python train.py --n_layer=12 --d_model=64 --n_head=2 --n_kv_head=2 --head_dim=32 --d_mlp=192 --vocab_size=8192 --activation="swiglu" --norm="layernorm" --norm_place="pre" --norm_eps=1e-06 --positions="rope" --rope_base=10000.0 --rope_fraction=1.0 --qk_norm=true --attn_scale=0.177 --bias="all" --tie_embeddings=false --parallel_block=false --init="uniform" --init_std_qkv=0.0773 --init_std_o=0.0 --init_std_up=0.0773 --init_std_down=0.0 --optimizer="muon_variant" --lr=0.0126 --weight_decay=0.0082 --lr_head=0.00693 --warmup_steps=0 --schedule="wsd" --decay_fraction=0.9 --decay_shape="linear" --final_lr_fraction=0.05 --batch_tokens=[8192, 16384, 24576] --seq_len=384 --doc_mask=true --train_tokens=133000000 --steps=8698 --dataset="wikipedia_en"
Each number is 500 + 40 x the weight over its row's rms, rounded and kept within 0 to 999. Layers, rows and columns count from 0. Numbers have three digits each. The size before them is the row's rms in percent of the matrix's.

# layer 7 attention query, 64x64, rms 0.4, rows 0-42, columns 0-63
094:491473494483567509493462553523450459472470424583486552461450490488414525519466561480440447540461533503499487560508474444505477438506566501458477522514565500526569461531534571537539483533504503
092:487573469523431508494525482508529558575547529501485517494434435449431488541488486480496466557479524554529534518468419470544528476569526534518545460439491452549445474498508505527491511530509398
086:490480456488505553495542554493486462513540469505448577511502525511518506404511487528467532433529477603482474571533464495451491442507538481470509513417499497558529501526530516553485458510517384
077:470554524517555464524506474521496536497482560528516526595395513526574476503482446544448496489454482490543481507471487448491512568545545508533516428512450467561400533479484462488447507488471466
092:488539540531483561500478447464512539534527449431574457549578537471499533472505526554504510506562545435491526480529495402474463436480494472447478535480451474451493513434536482523497564469539546
074:448507484540449595504494515421496482488495476448443595522551473560541464492502527474466543493496464483500413559556532504434455520495463526520429538498531512515557537534513471497504480545429508
098:559439451495417438499514571533525512529502582492518473483490532530485537521506460497487423472556434499520560433592568469507508469495450540486532447539520512496476463457432530471495539479494493
092:469488515536532496527512481428568494590521517485448431509482497545578513421539496513467522465531471486489491497464543433417510567506528571520505472501400487528471510505525511448518489442519562
071:550440520422522473448501517550461552472520544532501552419439473549521534528536484482536443521463428493502509497539485508546562478416502545537500389489527501503532462445506537520512450509522520
084:459536486603514492509513490486486545521485535522549442488542505453486498522532531601531514505451507465526481443482454463440563419446490466492519497488478497581404502484563503529452506458507559
095:481563528534573466477523419514521463577482438509537456590522532494547564509496525538519542484487543393466464476416430463499534499464524487483512492474511479489527532519521467545445508499449504
067:497496497513451477513521444514476402506524541487462587469484539568492445515548485425477517493497483483491510537533506474462404577496500548580479571515477477494528534503552550454505439554480457
151:473501463538484468526510486545514542514442508518474467558509474588487507478564414587482518476448466516507479474548485405513517502495506440479484554496457611481454439531526542474536509493523441
103:465508524471429506477425517515474534492487516451409572522544504464479462433500440505503499414473486553493508457549530463522488513556471529536541548539453482552594498461538537518541449502550503
089:457544492527489433536511544497539540504559478582534485530486431544489465463552447514538495457470439497506500433419437463514539505457518546489480565502526550520443506455488513479571501559481431
091:495481459521503498455507532537467490467536580441512486468556511463443497423465423482509539525521540530492528499500502510551415563494461541594530537559449451524470546503503492405548467503512484
117:528539545489525557441508465571487512490411498455505450443521532411535535554477464502524479529529540475447496482482500482564533507542482448581503425563504511461552516517459445484486512437529537
093:478461498533379425539453458437510574478460497495486558474483573550518492448549475549501399538536516472471526515508519492481535538586503484492512495498491510420518501500514490544479495555533504
091:507489541449444458483511573531494527518551552541522461472463566522450529477464484499453567477526446517534423536480469490490490456555484484556475488429489486511504422515514621447521453495518476
099:457516511478444513519492457491504519463458515499459610501492483415508473488484513486484526442546481558488484590517579486386445495520542553563481557455484539510530452526461541487528467526498499
095:510499506477509467545427493487468565462473486421491479486489546543537423448550417491530519560452446588479554433537578480518506563469515498531498533556492496458486470463469480499570492497504495
113:506441531471502510468502508485556495443446541510495514505564470529461536543482412459522445518484520545468513477512477512431558442502489560488460492481474567539537486540595509487591423540464463
101:567510453447554554490494507529447514550470478523527479519449486447389468470506481468475483530539502541480468565484533539523520470488433515614516469548484579501510542537536495474482508459506429
119:514500570517465521503599470510580439487516532469541504432490473462554524532493455531461447467538548521446505519485507541482567500509463507495503488447420486523566495476427427569544492519477470
098:419506460494509554480503457500469527502474470465469443522466525611497573516552473480569546477504555535507523473538498459467526548455483566460601479449468441533520523447490498547492477543478509
142:478443496515520405471436539472489571462484544537530572561478489549510522463520533523466506477448509561458472510529462477478516509522486483530468545561470537474521433453417558454489474576512546
106:473462532519448488514512596444453489448456504528549464479451512563510510380477561508547514446542499556463508573529562496491492508524501540547526498458510449503498538506472465482495410480461482
124:389557474430473494466510579540485549459520547517556491457485536473539542502487484437494477456504475502486509507561532483520458511513510493611493571494490506427497455528459544443551489501504448
106:488487536472568536452535501486481555472486480475553524415486522547517530465524538461557514518536434533435484491541455420499447489443490518482456481506477576513459514524474577446514465541596518
096:523441498460513464428516512480480481598481510498511476464473524464523468400535476501582523471553491565485479539495432499477500523526576524553526444570601539488506452530462478479478492482498530
113:484477505477559512504523483500411446462491492469488502558453513600511495509545466512488572506431619489454532494488542446520544489450541502485524465490522492472458522489465555445580520478434514
118:461432484575478486536478484516486447514548504487509525526542570554485495428527486546432524582444441430461477492537512420532510508453462540474530491541515465517461544470491545552482570489469544
078:485504526451493433485483455496449514515577505500498514558527538554439496478513387533458475460611514464516461559531467430528481504496494565447555524477476501498500510486578536538513525475469460
117:484517528530503552494464513487550467551523461517482552493500491400561524519468544451528511533452514434562424495482534510512427445511526546493543530507457456477560541476441444498498491458521604
085:578453560513568498520602520453497504521482551453584491491456546547512481490506457526480505485547503502469526450490551485478428524500482509493493486494519456470371478460449507439539449510524489
091:525558532435454484504443567492503518490462475490475493542545513533433535542543556515456517515508516447526534419510536486461510589555430490482494444501461467460439457482506517525574504469462579
094:526463476465505539466462606533532566489429519517501470509488468606407491432532466473468562456529481553486464529572529500481493506483518535542508469440469541494448451483451494491486461517526507
088:359505504538481503482474429542523518486537498526438456576572539471544578477531505449530486505537506488527548573496545481531523494544475507487467472448477512522515509483530443515464531500444429
094:528463487488580556439509523480516525452430489508460554462453436530475438436515515470539565480497439578496461543521543516485502503489516518504466427548567583505517455485483504479518439549534472
086:506454441541514530443571484522555535459500459550492478437446493611497522436569522496540517450568450483503482533526490489525541468485520531482438492448514566473405489507498510481470459516519528
069:478565446527488577489535460543477447538459500437452545458531500526480450503501495478508563472422530507545534462486413527561515563524433465515509496579559507575461499499506521447467517518490494
087:499490391458576533444512556543502502476495522504502470501447450437510514528519503507517526477514441580510488510540444478489461500512553528554511494545515594549422471487476564436494469530533447
088:510507446529525532560552498517552478429457529522517430493494509549500529536542554478508453521476424483527484464480476561536500487492431520401425490479458523511496532527617475499500521475427504